python train.py --num_hidden_layers=17 --hidden_size=64 --num_attention_heads=3 --num_key_value_heads=3 --head_dim=32 --intermediate_size=256 --vocab_size=1024 --hidden_act="gelu" --norm="layernorm" --norm_place="pre" --norm_eps=1e-05 --positions="alibi" --qk_norm=false --attn_scale=0.177 --bias="all" --tie_word_embeddings=true --parallel_block=false --extras=["capped logits"] --init="uniform" --init_std_qkv=0.0741 --init_std_o=0.0 --init_std_up=0.0741 --init_std_down=0.0 --optimizer="muon_variant" --learning_rate=0.00333 --lr_mult_down=2.0 --beta1=0.93 --lr_head=0.00984 --max_grad_norm=0.5 --warmup_steps=200 --schedule="wsd" --decay_fraction=1.0 --decay_shape="linear" --final_lr_fraction=0.0 --batch_tokens=8192 --max_seq_len=2048 --doc_mask=true --train_tokens=90830000 --max_steps=11088 --dataset="wikipedia_en"
Each number is 200 + 30 x the weight over its row's rms, rounded and kept within 0 to 999. Layers, rows and columns count from 0. The size before them is the row's rms in percent of the matrix's.

# layer 13 MLP down (transposed), 256x64, rms 0.128, rows 17-71, columns 0-63
083,256,193,212,210,190,182,153,264,218,203,199,224,181,211,159,206,185,237,202,162,185,216,169,211,171,172,235,171,253,205,221,206,178,170,161,232,167,194,206,202,217,206,182,217,153,226,225,260,249,200,145,236,224,214,260,201,154,175,163,154,195,199,215,155
104,145,207,247,177,205,193,149,195,225,199,232,168,208,145,216,206,192,212,161,248,188,199,170,214,189,179,220,133,190,209,180,208,252,189,215,173,227,186,225,226,157,231,170,156,240,202,228,208,192,251,269,224,178,218,206,178,254,171,187,184,213,169,199,254
109,215,140,223,235,239,177,171,197,171,245,139,190,217,193,150,169,201,180,222,143,178,165,190,202,188,203,213,218,218,182,218,183,239,189,182,213,154,168,223,169,216,219,252,200,213,135,204,230,188,214,209,213,300,214,208,185,206,204,217,208,149,235,187,202
099,199,199,193,241,201,193,214,239,227,241,271,237,204,188,161,257,151,209,217,179,174,236,239,189,184,201,222,175,238,151,217,225,212,169,171,169,235,179,158,204,196,206,176,237,229,165,178,190,192,258,249,157,173,235,158,198,196,202,170,190,151,178,227,183
089,209,186,147,204,163,194,208,162,185,176,202,209,228,141,200,164,158,210,207,198,146,200,239,158,207,172,144,207,203,218,200,208,227,294,208,234,170,226,196,230,202,209,211,228,221,229,169,234,201,243,199,185,195,193,207,263,186,177,179,232,167,140,242,217
107,243,180,183,168,190,210,154,212,111,221,182,211,197,203,225,194,231,258,179,215,256,212,192,150,184,232,208,210,198,175,255,191,170,219,179,177,205,204,196,222,205,142,174,214,203,244,237,214,161,196,232,193,225,176,254,167,207,187,240,178,211,158,178,144
096,250,230,220,231,233,215,189,187,122,224,237,183,214,183,175,194,177,194,201,226,234,197,144,198,218,167,253,206,244,157,195,215,227,129,190,169,180,251,164,178,167,256,174,229,195,142,203,182,205,210,217,203,204,201,187,179,180,188,212,194,251,198,237,235
100,159,202,237,234,177,192,197,231,216,197,197,211,183,201,110,183,209,213,202,233,217,176,282,221,254,193,162,197,212,194,212,222,233,168,252,187,250,219,193,173,202,146,189,214,152,171,246,132,213,188,175,197,155,199,195,196,192,217,204,180,235,233,196,180
131,199,209,169,171,180,239,191,160,215,191,173,174,185,184,138,166,203,214,220,256,188,227,207,239,226,179,185,247,211,244,140,211,239,199,233,208,196,228,216,213,165,214,211,191,196,197,255,184,212,175,189,211,130,206,239,227,200,136,128,183,217,235,202,236
113,196,210,277,228,186,178,202,191,225,197,176,203,216,236,188,181,190,186,188,184,176,141,217,165,170,247,214,254,130,193,175,171,221,243,234,163,176,195,188,174,170,211,159,173,193,178,205,213,207,191,276,167,248,260,161,225,191,208,192,175,215,196,219,235
107,170,227,165,204,192,203,173,205,177,234,238,196,196,212,210,210,184,228,178,135,181,146,228,234,245,173,220,186,246,206,204,186,224,171,208,246,248,256,181,202,187,210,170,173,164,220,209,162,183,278,178,145,148,207,196,212,172,217,185,250,214,218,244,191
112,196,254,224,225,178,211,176,248,245,195,167,149,238,215,195,121,153,162,202,178,232,202,175,220,213,181,258,261,226,240,170,140,187,185,205,161,177,228,179,168,224,176,201,229,195,201,230,226,210,238,183,215,220,200,163,218,169,172,176,222,196,206,188,182
102,236,237,166,175,145,204,185,259,191,179,247,166,168,187,190,230,190,231,184,183,213,196,206,173,230,166,191,223,204,176,215,202,206,240,215,163,136,192,192,200,216,226,223,248,181,220,264,231,225,164,234,161,173,169,188,177,162,179,237,217,140,228,241,179
095,189,169,191,205,204,171,194,231,224,238,197,226,223,152,175,222,191,237,199,180,217,171,196,193,199,219,117,293,193,243,151,192,208,222,180,221,254,167,193,203,185,215,215,164,174,186,126,224,174,246,170,194,200,195,247,205,211,242,183,229,213,169,196,188
090,229,192,246,179,228,227,199,191,182,223,178,235,244,164,211,226,174,229,214,198,204,199,205,214,201,179,174,265,189,244,199,209,189,197,202,204,228,175,230,230,183,136,259,208,184,166,202,200,131,153,175,261,189,194,211,193,203,143,216,125,202,174,167,239
094,226,238,108,213,220,153,178,264,228,243,195,208,192,159,252,175,211,230,217,207,181,184,217,231,183,200,194,194,182,192,186,193,198,248,194,183,180,173,229,173,144,254,221,192,194,198,160,166,194,205,229,177,207,166,244,173,191,211,243,162,223,228,146,204
097,193,185,201,280,202,183,214,187,240,151,202,158,216,184,246,203,149,207,259,232,152,193,166,220,182,244,185,256,156,186,182,229,205,181,135,225,196,177,201,164,230,213,203,252,198,179,160,212,207,188,220,231,229,180,180,215,165,203,168,245,209,212,169,199
094,199,259,138,191,244,200,140,185,199,190,212,215,186,152,192,153,248,177,195,193,187,235,212,197,216,234,184,163,201,163,157,190,243,211,190,210,204,233,223,182,201,239,146,185,204,180,211,225,168,210,211,217,214,130,210,292,202,173,226,220,221,226,200,222
096,252,209,221,210,171,148,223,259,138,218,259,140,160,174,235,185,198,181,156,237,255,196,180,201,216,201,234,225,243,223,221,207,192,244,197,204,199,257,178,196,202,180,186,176,167,223,200,209,187,190,169,190,211,186,132,170,197,201,198,224,173,165,200,164
102,234,248,246,198,196,196,146,219,211,221,204,219,208,195,241,194,241,233,139,204,227,152,192,243,198,227,197,242,225,155,234,217,220,213,230,250,184,184,159,166,252,225,183,157,199,196,155,177,166,167,174,204,166,177,221,205,214,199,212,212,122,209,175,193
096,210,214,215,242,208,181,206,216,227,199,181,228,224,150,204,212,211,188,208,161,194,186,112,219,212,185,192,183,156,205,230,227,239,226,269,187,201,160,189,162,163,168,237,181,226,180,222,141,191,231,219,123,206,222,194,213,237,169,173,187,184,241,220,245
100,194,178,200,138,273,183,120,263,211,186,206,164,209,193,193,186,150,265,195,161,200,194,194,248,183,205,167,246,232,186,191,160,215,207,202,199,213,196,232,188,216,213,179,264,213,196,239,170,184,207,202,155,221,203,195,162,227,239,196,203,231,211,163,208
096,264,164,209,221,214,248,143,188,159,141,196,175,205,248,172,187,213,192,196,185,206,213,217,223,227,245,180,239,177,178,198,168,164,176,212,281,140,160,177,238,218,152,214,181,183,194,195,207,219,209,180,224,227,200,210,166,198,227,209,210,186,236,256,184
114,272,227,146,182,194,223,201,231,214,181,203,140,242,230,151,179,172,188,195,199,220,198,197,223,232,138,190,163,215,182,173,197,166,214,207,275,249,195,135,158,172,213,200,230,214,200,205,198,209,214,179,198,192,239,215,209,148,203,208,206,164,237,164,229
091,194,200,199,193,222,195,243,243,184,149,186,161,242,220,178,242,214,168,145,210,210,206,207,183,142,233,171,211,229,216,234,214,220,215,216,256,161,205,161,176,153,167,244,182,146,154,186,231,161,227,196,207,208,214,239,229,193,217,253,159,174,237,185,199
098,256,254,165,187,204,179,221,162,213,219,220,137,229,184,157,191,173,227,178,210,189,205,175,213,239,250,190,167,228,182,166,243,191,212,198,153,231,167,306,228,182,177,232,197,195,192,216,182,239,168,208,201,214,181,183,179,227,201,230,213,198,198,188,149
110,221,153,167,151,206,201,193,288,225,203,158,188,240,195,210,205,184,159,187,223,174,204,173,180,179,228,261,163,177,157,231,178,248,242,195,180,200,187,238,183,257,204,210,221,215,170,181,188,217,191,200,239,179,201,200,208,197,188,185,162,285,213,164,204
093,201,247,226,194,142,186,180,168,219,206,188,183,207,242,159,225,193,139,247,162,190,226,195,226,237,170,172,223,215,164,223,185,187,270,241,233,216,225,220,218,201,166,197,234,164,180,215,232,164,178,228,186,189,172,159,148,145,228,214,227,244,184,192,191
089,230,225,186,181,205,216,190,185,211,139,177,176,220,238,226,207,179,180,189,226,193,175,237,255,220,236,182,106,252,206,234,174,225,187,220,235,200,179,234,211,141,218,153,226,233,227,225,232,185,148,168,171,226,182,161,202,184,218,237,176,212,185,174,209
095,203,196,209,157,141,163,238,266,165,225,163,184,237,197,219,149,205,159,194,180,255,168,190,208,209,197,155,209,212,190,230,221,181,161,230,181,203,181,201,162,208,209,212,157,202,206,157,190,216,202,235,222,284,195,212,215,147,201,238,245,224,199,172,169
099,227,185,148,248,180,211,203,213,197,254,158,193,210,178,196,201,212,166,170,238,240,230,215,187,174,257,170,221,175,255,163,180,218,159,230,163,150,141,235,212,174,202,221,222,189,229,186,237,203,145,187,146,208,192,176,227,212,222,241,186,225,168,223,178
091,218,226,221,212,262,193,193,260,131,218,167,205,174,197,246,230,184,157,209,199,189,229,166,165,220,176,248,211,232,160,143,240,196,173,188,215,243,198,191,177,179,144,176,207,163,219,194,216,197,245,171,203,222,239,172,186,251,195,180,259,201,188,198,201
105,175,185,200,187,208,256,210,164,195,188,211,196,248,215,135,180,173,194,183,171,217,240,230,172,220,253,212,200,169,225,206,223,188,191,188,229,172,153,193,183,195,226,196,210,173,233,155,215,149,239,221,195,250,203,179,242,143,234,250,146,190,151,233,238
097,241,203,164,189,242,232,232,188,240,143,266,186,229,150,215,196,174,209,131,188,229,241,236,222,199,206,208,213,220,176,198,244,185,145,225,223,207,232,161,196,223,175,211,200,219,263,202,201,186,150,205,177,221,166,196,178,148,155,179,172,220,196,193,209
103,240,209,212,181,180,189,251,221,198,202,187,209,172,175,195,273,228,213,207,182,159,189,212,176,220,190,149,209,199,180,234,148,213,319,172,169,190,219,222,150,189,218,187,153,231,191,182,152,183,247,216,179,228,204,180,193,191,249,178,200,209,201,197,205
084,201,271,199,246,240,217,227,169,196,219,230,194,189,211,143,195,186,160,168,151,230,141,206,241,172,167,151,193,160,191,185,255,210,192,226,198,168,209,171,250,206,195,166,213,215,242,166,189,146,184,203,232,199,198,235,201,238,190,242,227,199,178,243,203
105,126,223,236,199,255,210,194,204,215,233,196,162,187,171,201,161,178,264,227,203,178,178,176,207,186,193,169,258,232,189,240,173,175,213,237,164,199,242,159,191,215,211,191,165,207,212,144,181,231,188,200,190,187,231,231,199,201,126,214,206,197,209,196,274
107,242,226,245,165,219,259,186,244,186,202,206,242,185,189,195,222,165,174,241,183,151,210,194,191,214,194,199,172,261,195,162,176,180,170,221,211,272,181,236,223,212,159,137,199,201,263,158,197,200,202,259,177,167,226,197,187,193,213,218,180,177,174,174,217
111,228,193,197,232,227,195,206,196,196,203,197,254,196,195,158,181,158,177,188,120,191,173,182,203,166,220,277,219,191,184,224,179,138,198,218,174,176,158,207,198,193,236,240,237,198,221,135,169,177,193,226,188,180,204,207,199,227,274,201,218,244,252,212,210
096,199,181,142,228,166,241,185,206,194,206,224,206,222,171,209,159,158,169,198,221,213,212,151,212,179,224,205,223,182,235,200,174,211,182,177,201,246,234,163,151,196,197,157,129,264,203,274,182,177,240,193,224,193,252,183,231,177,224,172,237,199,188,196,234
122,139,168,173,244,208,213,226,219,212,181,207,231,185,216,228,217,183,217,241,204,185,200,96,209,198,211,195,177,203,258,186,210,183,151,205,177,248,192,213,206,153,201,238,173,189,207,159,213,185,199,237,241,141,218,237,177,233,220,187,248,160,203,192,164
099,173,247,217,148,150,178,167,193,209,169,210,190,201,226,226,191,208,190,120,122,207,230,193,196,205,196,192,217,196,222,154,257,244,204,217,198,245,205,181,215,127,222,173,213,225,166,194,204,191,235,196,259,230,193,210,177,225,252,201,221,174,200,191,176
105,157,178,160,214,241,232,201,203,191,230,178,203,194,115,232,210,190,216,217,180,157,161,190,197,188,181,212,252,225,211,186,191,251,206,161,191,264,215,218,257,210,164,137,204,191,161,164,192,197,206,227,213,218,271,182,212,208,176,205,214,232,165,220,165
090,209,212,145,198,187,170,233,234,219,201,141,229,182,172,242,197,233,189,145,221,183,188,221,307,171,205,163,219,212,242,241,148,214,184,199,201,181,172,213,242,182,193,221,208,223,231,152,168,184,189,219,211,250,204,214,171,227,187,217,176,191,184,183,158
083,233,220,157,197,227,161,235,159,184,149,143,206,172,196,220,238,234,229,236,179,205,175,210,162,220,219,193,138,208,171,186,228,148,158,178,215,187,199,192,260,176,215,233,230,204,187,221,235,215,221,202,200,175,229,170,260,184,206,216,199,216,231,131,234
104,169,230,198,228,213,128,192,194,216,205,206,256,188,224,179,145,216,172,188,190,174,174,212,228,206,201,195,192,212,172,181,185,235,216,154,185,256,196,205,192,196,300,163,186,184,198,164,189,214,175,291,194,195,252,190,211,211,181,156,188,187,193,189,237
093,239,198,217,227,200,186,201,228,223,201,191,214,227,159,214,222,201,192,172,199,156,194,213,193,243,207,202,293,169,169,227,197,178,170,195,180,208,196,169,190,117,188,224,227,164,198,204,121,211,170,170,173,235,197,252,214,259,197,155,196,165,235,216,204
111,179,198,220,187,228,226,169,255,151,163,146,183,185,206,215,145,159,210,248,225,200,131,197,151,219,176,199,219,205,195,209,198,223,208,222,210,186,230,211,203,232,219,190,180,228,191,230,222,256,238,164,211,237,190,212,202,209,197,231,153,198,198,116,147
095,155,205,260,198,182,206,195,187,241,202,228,169,220,220,172,212,193,208,226,252,234,200,197,239,160,205,257,171,206,168,190,237,236,167,145,149,181,152,195,260,184,143,217,215,197,215,245,226,229,181,238,149,178,170,208,185,186,203,185,208,248,177,186,193
097,170,246,202,196,262,147,254,183,182,192,183,132,141,178,213,140,195,188,209,176,261,177,187,205,241,219,182,247,195,206,146,193,212,186,181,206,195,249,163,223,208,222,215,196,256,211,189,194,179,250,180,182,246,181,194,183,240,182,197,223,195,184,193,218
102,159,181,174,219,200,161,233,208,178,219,177,200,210,268,225,223,225,217,182,245,183,260,215,195,211,187,204,154,235,181,173,201,176,229,210,195,202,203,233,195,124,184,197,182,200,222,234,161,175,255,169,211,195,189,194,187,165,270,189,264,208,223,143,169
117,259,169,170,201,233,201,148,242,240,194,237,201,191,230,255,217,226,273,220,226,190,187,157,200,187,180,176,192,171,188,196,200,173,172,184,186,200,186,131,124,205,213,218,180,161,210,194,229,245,214,199,185,192,205,216,224,157,229,216,151,165,224,228,175
091,175,162,180,178,191,192,194,231,197,237,196,220,211,233,201,224,233,174,238,214,227,171,230,191,156,234,199,134,201,221,222,172,203,147,200,194,228,227,208,191,203,190,142,154,160,203,162,263,178,219,139,175,244,189,146,210,241,231,192,197,225,244,154,202
109,186,226,227,194,194,211,229,198,200,152,207,168,251,215,192,204,188,200,244,224,245,175,190,197,223,238,242,165,186,173,235,234,187,260,203,196,157,198,198,209,239,157,214,181,199,212,126,232,129,212,231,213,225,161,179,234,131,176,177,202,150,210,189,209
102,221,215,179,195,225,249,242,216,184,229,186,210,238,216,221,182,181,221,231,209,278,165,161,168,246,167,172,202,225,193,182,226,237,186,144,195,212,205,211,263,200,167,165,180,180,233,159,195,263,184,202,199,161,148,174,227,205,184,174,146,180,177,199,225
# layer 13 MLP up, 256x64, rms 0.139, rows 18-71, columns 0-63
099,205,115,237,178,200,222,219,213,180,250,173,205,212,239,239,228,197,231,139,231,172,192,180,207,175,193,197,166,150,181,216,242,217,210,172,204,209,147,157,211,176,157,177,216,229,225,215,203,221,245,201,173,242,207,197,209,149,208,239,133,210,181,212,171
105,216,206,231,262,214,205,239,227,215,221,162,205,219,221,250,189,198,226,256,213,186,198,174,182,207,182,174,184,183,158,249,154,212,178,189,276,141,192,202,168,162,191,221,226,202,135,216,205,245,202,230,240,180,158,194,168,160,209,180,229,215,228,236,196
097,251,222,210,196,185,187,229,229,201,236,218,189,173,186,163,171,202,158,257,172,170,245,187,156,267,228,183,210,195,197,185,174,186,143,190,227,109,246,213,184,182,195,209,211,208,210,217,177,211,220,138,183,193,249,170,192,235,196,236,182,154,206,215,215
091,200,156,230,227,253,196,190,235,191,224,229,223,218,241,220,199,266,182,187,200,225,173,194,201,201,158,201,158,268,183,195,187,158,140,177,182,229,192,234,228,207,204,173,250,205,201,194,158,189,248,181,269,166,215,240,205,223,216,220,182,202,259,226,190
104,228,188,243,185,217,268,220,192,171,161,170,197,206,162,157,197,231,183,198,184,236,197,213,171,242,231,168,148,251,150,179,185,138,213,187,213,203,155,201,166,205,252,204,280,215,165,207,211,229,206,198,169,236,212,213,231,179,204,183,205,187,209,211,149
092,224,241,211,195,235,165,222,207,257,163,196,194,154,236,226,206,208,230,163,153,217,219,199,258,206,163,231,191,195,251,178,234,205,251,196,247,227,201,206,204,202,198,199,182,182,240,197,163,139,173,200,206,145,168,190,212,175,184,262,241,214,175,148,208
104,182,239,267,233,214,191,181,182,231,211,191,243,220,237,210,183,226,205,167,217,219,188,126,198,210,183,207,197,173,182,174,268,211,200,154,182,215,199,178,216,236,186,191,233,209,183,131,216,209,176,153,190,227,190,260,192,209,148,211,276,181,180,173,205
120,238,183,227,245,197,235,240,193,188,201,178,170,167,162,181,228,196,171,172,225,215,220,177,191,258,222,155,249,196,175,233,226,163,217,212,217,157,214,219,186,184,165,189,183,243,157,214,196,142,199,160,183,169,162,235,222,166,190,232,235,170,162,266,228
097,229,120,170,200,236,192,233,219,225,184,179,168,199,204,217,177,162,195,215,202,175,226,165,176,217,184,221,261,211,267,183,255,203,238,196,242,242,157,207,180,215,176,231,221,171,231,189,231,187,164,160,205,165,203,167,224,154,170,260,224,199,203,201,218
117,228,180,226,167,169,220,222,236,180,169,247,237,239,221,199,235,210,178,210,267,208,273,172,231,201,214,199,179,176,203,163,166,231,216,192,157,150,175,171,202,216,170,176,231,210,204,205,208,205,156,201,228,246,190,186,173,268,154,182,199,164,177,232,159
108,149,208,264,194,235,182,137,167,219,199,202,209,164,158,159,194,153,224,213,168,166,205,220,155,246,170,190,198,239,221,185,197,237,225,219,234,185,148,246,155,167,181,209,164,227,252,201,193,250,187,161,234,213,171,228,188,204,203,203,241,185,208,216,202
101,200,150,232,182,165,205,228,173,180,203,163,202,149,234,192,245,144,160,174,238,238,203,178,166,178,216,211,204,231,197,198,204,223,242,202,243,251,196,252,226,219,173,130,212,175,148,177,162,194,150,174,210,181,161,197,200,210,237,228,227,202,209,161,194
093,184,209,233,252,201,205,175,183,246,153,229,198,200,230,247,226,205,113,192,203,191,244,208,197,201,179,230,215,162,183,265,206,213,233,204,202,161,217,183,165,195,202,169,237,190,133,224,169,241,160,235,204,192,228,146,255,210,183,209,199,176,212,210,221
094,180,241,189,196,202,187,227,172,165,173,235,195,231,221,207,190,162,170,233,257,161,245,192,224,227,173,208,197,232,125,193,218,149,153,214,178,208,213,189,210,217,158,162,216,174,257,238,160,245,193,175,194,181,153,209,215,174,206,221,244,179,185,214,142
095,229,205,212,129,214,162,246,125,200,186,200,247,221,152,156,216,139,176,223,186,223,208,244,203,216,216,223,197,131,230,193,212,199,205,229,229,188,197,193,192,214,140,183,259,208,217,203,183,188,170,213,239,202,174,173,211,208,162,250,225,174,178,191,198
101,248,233,197,223,180,206,223,263,181,183,210,200,221,157,183,170,195,239,185,228,157,192,225,225,192,226,181,222,195,274,188,220,117,167,196,207,206,202,275,173,185,232,209,206,179,222,150,237,227,222,168,207,203,185,244,165,205,212,236,202,183,171,238,223
094,174,220,218,202,222,167,216,154,219,226,260,191,212,214,235,176,187,234,201,232,257,183,172,166,139,178,211,165,226,222,265,206,192,236,227,191,139,166,222,211,207,210,188,187,201,163,157,211,213,205,209,154,188,198,232,202,150,210,230,142,232,258,201,211
097,133,169,201,160,221,266,198,205,181,204,161,257,227,212,226,180,193,235,215,163,212,186,224,216,164,188,192,240,213,233,160,197,199,228,232,197,175,145,237,207,154,240,226,208,229,237,248,165,228,232,187,199,139,226,213,248,200,196,238,197,173,195,219,216
106,175,166,179,194,218,184,237,184,163,148,204,204,192,224,239,204,168,211,265,172,164,176,148,204,177,189,179,192,172,195,213,228,196,137,176,185,204,210,219,171,177,158,181,248,221,249,187,248,238,237,176,223,185,224,155,180,259,210,205,218,232,170,259,211
107,218,197,244,181,176,195,206,200,220,206,140,215,228,246,214,229,171,196,207,178,172,180,160,241,251,184,208,225,167,204,243,156,220,175,262,173,196,210,123,174,168,217,204,235,218,195,239,209,173,182,164,244,173,214,222,248,199,250,199,199,172,211,249,234
104,233,161,232,261,226,211,252,218,251,230,223,188,159,209,198,173,186,227,149,245,241,201,169,238,240,152,194,181,201,253,175,172,172,212,170,187,175,160,234,164,217,165,211,215,209,223,208,231,165,213,173,188,203,197,227,161,190,168,167,172,146,177,179,195
099,134,212,178,193,172,178,204,220,197,233,202,196,218,141,260,205,138,217,225,241,193,204,149,166,188,184,215,170,235,206,227,195,216,227,224,193,191,196,226,135,192,256,193,196,198,181,235,202,213,204,256,225,157,150,232,262,226,202,221,208,241,192,168,187
107,148,153,180,181,210,220,185,186,214,165,210,188,201,187,217,235,185,179,179,218,197,168,214,225,216,139,263,179,236,217,209,206,180,231,176,258,166,197,175,125,194,218,221,165,195,201,250,180,195,230,165,165,198,193,274,232,245,150,219,214,211,224,229,194
097,220,165,199,248,175,198,182,202,212,262,135,183,142,156,226,219,255,160,170,204,188,231,200,197,230,166,244,234,165,167,213,221,186,216,211,174,181,157,229,207,217,226,136,199,217,199,192,151,232,187,175,144,227,206,213,226,219,185,190,210,165,184,167,169
104,209,206,214,234,235,185,209,223,143,167,163,260,211,190,181,202,198,192,219,190,197,206,181,202,164,204,213,133,165,240,234,179,183,234,125,226,177,186,162,173,249,214,197,214,185,231,190,217,211,218,138,175,234,157,270,248,231,213,201,165,186,185,207,200
115,249,191,216,257,154,153,193,205,218,246,197,223,173,242,202,218,179,252,157,231,197,231,203,216,148,195,217,188,154,224,213,183,151,225,232,161,231,209,152,175,173,133,203,230,223,209,184,219,166,241,235,192,184,199,214,204,166,163,248,201,202,215,235,195
091,177,169,172,247,153,225,258,180,200,170,238,237,193,207,210,129,127,183,160,146,197,210,258,153,204,203,204,223,226,231,184,216,232,182,224,200,185,197,196,198,129,197,200,205,147,179,227,196,211,195,216,182,184,211,226,198,152,190,242,221,211,166,207,199
097,202,191,184,238,230,204,202,194,180,196,221,194,183,252,214,197,168,173,186,163,238,261,240,202,190,209,242,174,200,190,194,176,146,206,252,238,193,216,158,192,254,201,209,164,188,248,188,153,172,242,194,234,197,169,248,212,190,222,143,166,145,182,213,145
091,153,229,255,132,179,242,214,182,233,202,208,221,211,191,180,201,195,221,182,185,152,232,160,206,207,200,235,168,246,234,190,168,156,199,221,189,206,213,200,222,182,165,172,247,239,256,196,190,165,162,253,209,146,195,254,253,169,179,182,195,185,199,205,224
099,218,240,236,170,183,208,233,166,212,217,175,256,177,239,192,252,195,251,196,181,200,188,198,188,152,169,198,166,155,214,219,225,269,207,230,168,186,244,212,187,154,224,218,202,233,170,222,170,215,214,205,216,222,193,235,178,213,146,213,205,243,143,140,185
090,243,240,207,244,215,216,226,264,230,205,207,197,176,183,197,176,163,202,149,174,226,181,186,186,224,183,134,229,225,228,202,167,248,227,221,246,208,220,214,138,167,205,170,208,191,183,186,171,178,196,220,177,190,213,267,214,161,196,200,158,216,167,178,269
104,184,201,226,196,192,194,241,200,218,206,182,225,220,247,176,174,209,189,237,189,188,219,166,154,208,153,178,264,210,161,185,177,222,130,246,185,169,206,165,208,212,219,197,159,169,200,220,191,281,154,254,180,153,197,187,224,167,189,226,204,261,215,223,192
095,192,224,195,207,217,167,236,146,151,176,195,186,241,218,187,241,206,201,259,207,169,206,182,198,207,194,232,175,191,199,223,162,146,251,199,176,193,204,240,207,183,207,190,128,182,173,232,149,237,154,193,144,209,236,170,203,239,221,229,274,210,200,201,185
102,214,177,180,199,296,199,204,193,156,207,185,175,167,191,220,151,185,200,205,219,159,232,215,239,150,214,244,217,202,168,148,182,218,205,202,251,214,162,268,197,184,212,183,243,231,156,230,205,196,171,191,214,215,242,150,217,183,169,207,192,153,166,195,206
094,278,160,173,198,142,194,222,221,184,151,206,154,172,229,191,231,235,198,243,219,174,224,202,211,165,214,188,221,151,205,180,215,211,152,210,182,252,194,217,251,220,194,165,182,237,221,157,202,230,217,182,190,156,168,252,226,211,234,191,213,213,231,148,217
106,223,250,181,212,243,180,243,215,224,197,153,143,197,216,183,217,180,124,213,221,128,234,240,193,200,219,193,207,170,168,144,209,238,202,166,200,157,163,208,184,219,214,213,239,194,172,255,237,190,218,147,234,187,200,201,193,192,179,208,226,189,252,196,209
104,202,173,186,187,173,155,228,150,201,181,209,183,136,192,244,226,207,177,204,238,226,239,180,196,190,235,250,160,161,196,281,174,214,181,222,237,199,204,181,178,197,237,208,210,245,220,196,219,195,193,171,208,227,181,237,220,216,199,165,248,196,237,212,115
099,226,188,253,190,212,214,184,183,199,194,261,181,191,212,199,143,238,184,214,273,188,195,166,189,185,158,187,203,200,251,138,206,183,254,185,197,252,223,189,177,176,181,205,174,224,152,195,192,231,174,203,216,243,220,259,186,263,233,166,192,169,229,193,221
101,230,124,165,205,205,236,241,176,183,258,167,149,169,230,210,242,202,199,193,189,170,197,235,199,173,188,203,163,269,206,207,195,226,164,172,192,197,192,182,216,259,211,213,232,220,209,205,196,184,218,152,217,198,219,167,176,253,212,196,191,255,203,216,128
112,160,229,263,182,212,196,222,169,272,243,201,210,163,209,246,182,165,274,166,239,161,213,165,191,177,224,235,197,191,190,172,226,183,179,212,217,241,146,228,216,213,164,177,207,201,180,166,202,216,201,244,237,183,225,196,193,242,234,202,217,203,210,176,146
098,232,184,174,212,212,196,227,240,174,174,156,202,240,200,208,214,240,191,159,179,180,209,264,162,167,237,210,214,208,178,248,208,207,216,201,154,192,206,209,210,233,140,189,205,194,247,171,213,254,188,182,287,197,211,200,202,208,242,208,264,162,147,191,202
096,208,180,186,175,199,177,167,207,220,218,173,211,184,235,173,179,193,205,149,275,213,160,189,181,217,230,199,209,191,193,147,201,178,209,201,196,167,150,223,239,166,174,221,181,258,203,128,198,240,233,222,254,223,181,219,224,189,217,244,231,132,176,178,164
094,199,201,174,203,187,180,199,179,164,194,177,216,207,193,197,193,188,155,206,118,217,159,201,181,231,216,228,230,187,212,309,176,228,195,182,201,165,146,199,190,192,181,230,197,200,200,239,172,247,183,200,176,195,155,261,260,187,242,209,216,181,225,243,208
083,210,193,228,171,243,190,197,161,209,184,193,135,202,225,206,167,233,217,237,172,167,187,182,240,165,191,107,177,228,194,221,199,133,203,216,237,232,142,227,196,232,177,202,239,243,194,179,221,251,214,203,186,234,200,195,220,203,239,238,186,185,240,178,217
109,201,213,234,158,222,212,255,210,228,253,245,183,172,179,203,202,206,227,177,218,188,175,173,169,185,185,199,190,214,117,181,239,183,184,237,246,160,207,247,149,178,203,241,218,192,225,133,236,187,224,146,226,206,166,218,221,211,176,220,223,154,180,199,183
094,183,177,217,130,187,190,182,191,213,214,253,148,212,223,247,135,235,199,171,218,242,234,196,234,227,185,237,197,206,244,198,179,181,217,245,237,180,225,218,208,214,202,178,182,246,187,250,204,189,154,175,214,191,273,187,185,190,188,171,228,183,171,178,144
108,209,178,176,154,150,257,184,192,218,152,181,204,180,212,226,113,203,178,195,219,170,177,201,233,228,198,206,203,217,181,184,217,203,199,268,207,199,225,165,168,120,211,213,214,215,210,224,182,213,149,199,214,225,219,223,232,235,221,236,189,269,178,237,183
092,201,210,186,248,202,223,183,187,183,228,174,174,217,175,203,173,165,154,178,192,172,243,218,181,185,207,136,230,238,169,120,199,186,214,209,207,236,234,197,226,215,239,146,211,166,188,204,169,197,185,172,254,256,186,228,245,197,207,171,214,201,207,282,198
099,168,171,195,223,185,193,232,187,214,187,187,216,184,210,194,199,213,185,187,153,194,238,268,178,169,211,220,247,213,207,211,212,184,217,199,225,181,144,220,142,164,171,151,242,214,224,238,248,159,198,173,255,204,249,178,211,246,210,259,204,167,173,140,199
097,217,232,206,194,250,232,196,224,228,196,206,237,212,236,216,206,223,141,159,219,205,200,194,177,204,148,191,189,222,247,156,221,216,202,134,181,189,158,188,148,217,240,137,249,196,171,198,154,193,206,144,224,194,220,240,218,212,221,167,204,202,243,150,222
109,229,200,164,182,178,211,212,180,201,245,192,254,157,236,184,135,185,239,205,242,190,198,209,217,176,183,234,209,142,205,220,179,183,180,182,160,220,264,222,159,213,210,169,178,257,192,177,201,248,189,226,154,231,256,205,217,152,148,202,210,203,170,207,179
102,214,194,162,176,163,241,210,221,180,202,198,198,156,252,166,167,214,183,169,227,219,208,258,222,206,183,183,176,210,226,132,262,169,208,253,191,171,164,190,165,205,165,192,219,241,173,248,149,162,202,196,172,189,191,239,228,178,231,201,211,247,247,202,224
107,250,207,202,227,195,174,205,162,192,223,204,204,221,223,238,169,199,206,235,214,181,195,202,177,180,217,217,184,218,249,192,215,195,178,253,219,153,188,225,175,179,180,191,188,165,209,140,132,193,231,209,233,288,281,184,172,180,184,221,246,214,248,178,187
103,187,170,253,163,232,187,160,190,211,199,245,214,168,198,196,175,216,191,189,137,152,201,197,233,160,207,192,211,186,161,212,172,175,180,230,238,180,186,206,168,214,205,189,212,277,219,209,212,160,217,174,222,264,230,185,195,210,278,249,218,155,232,209,175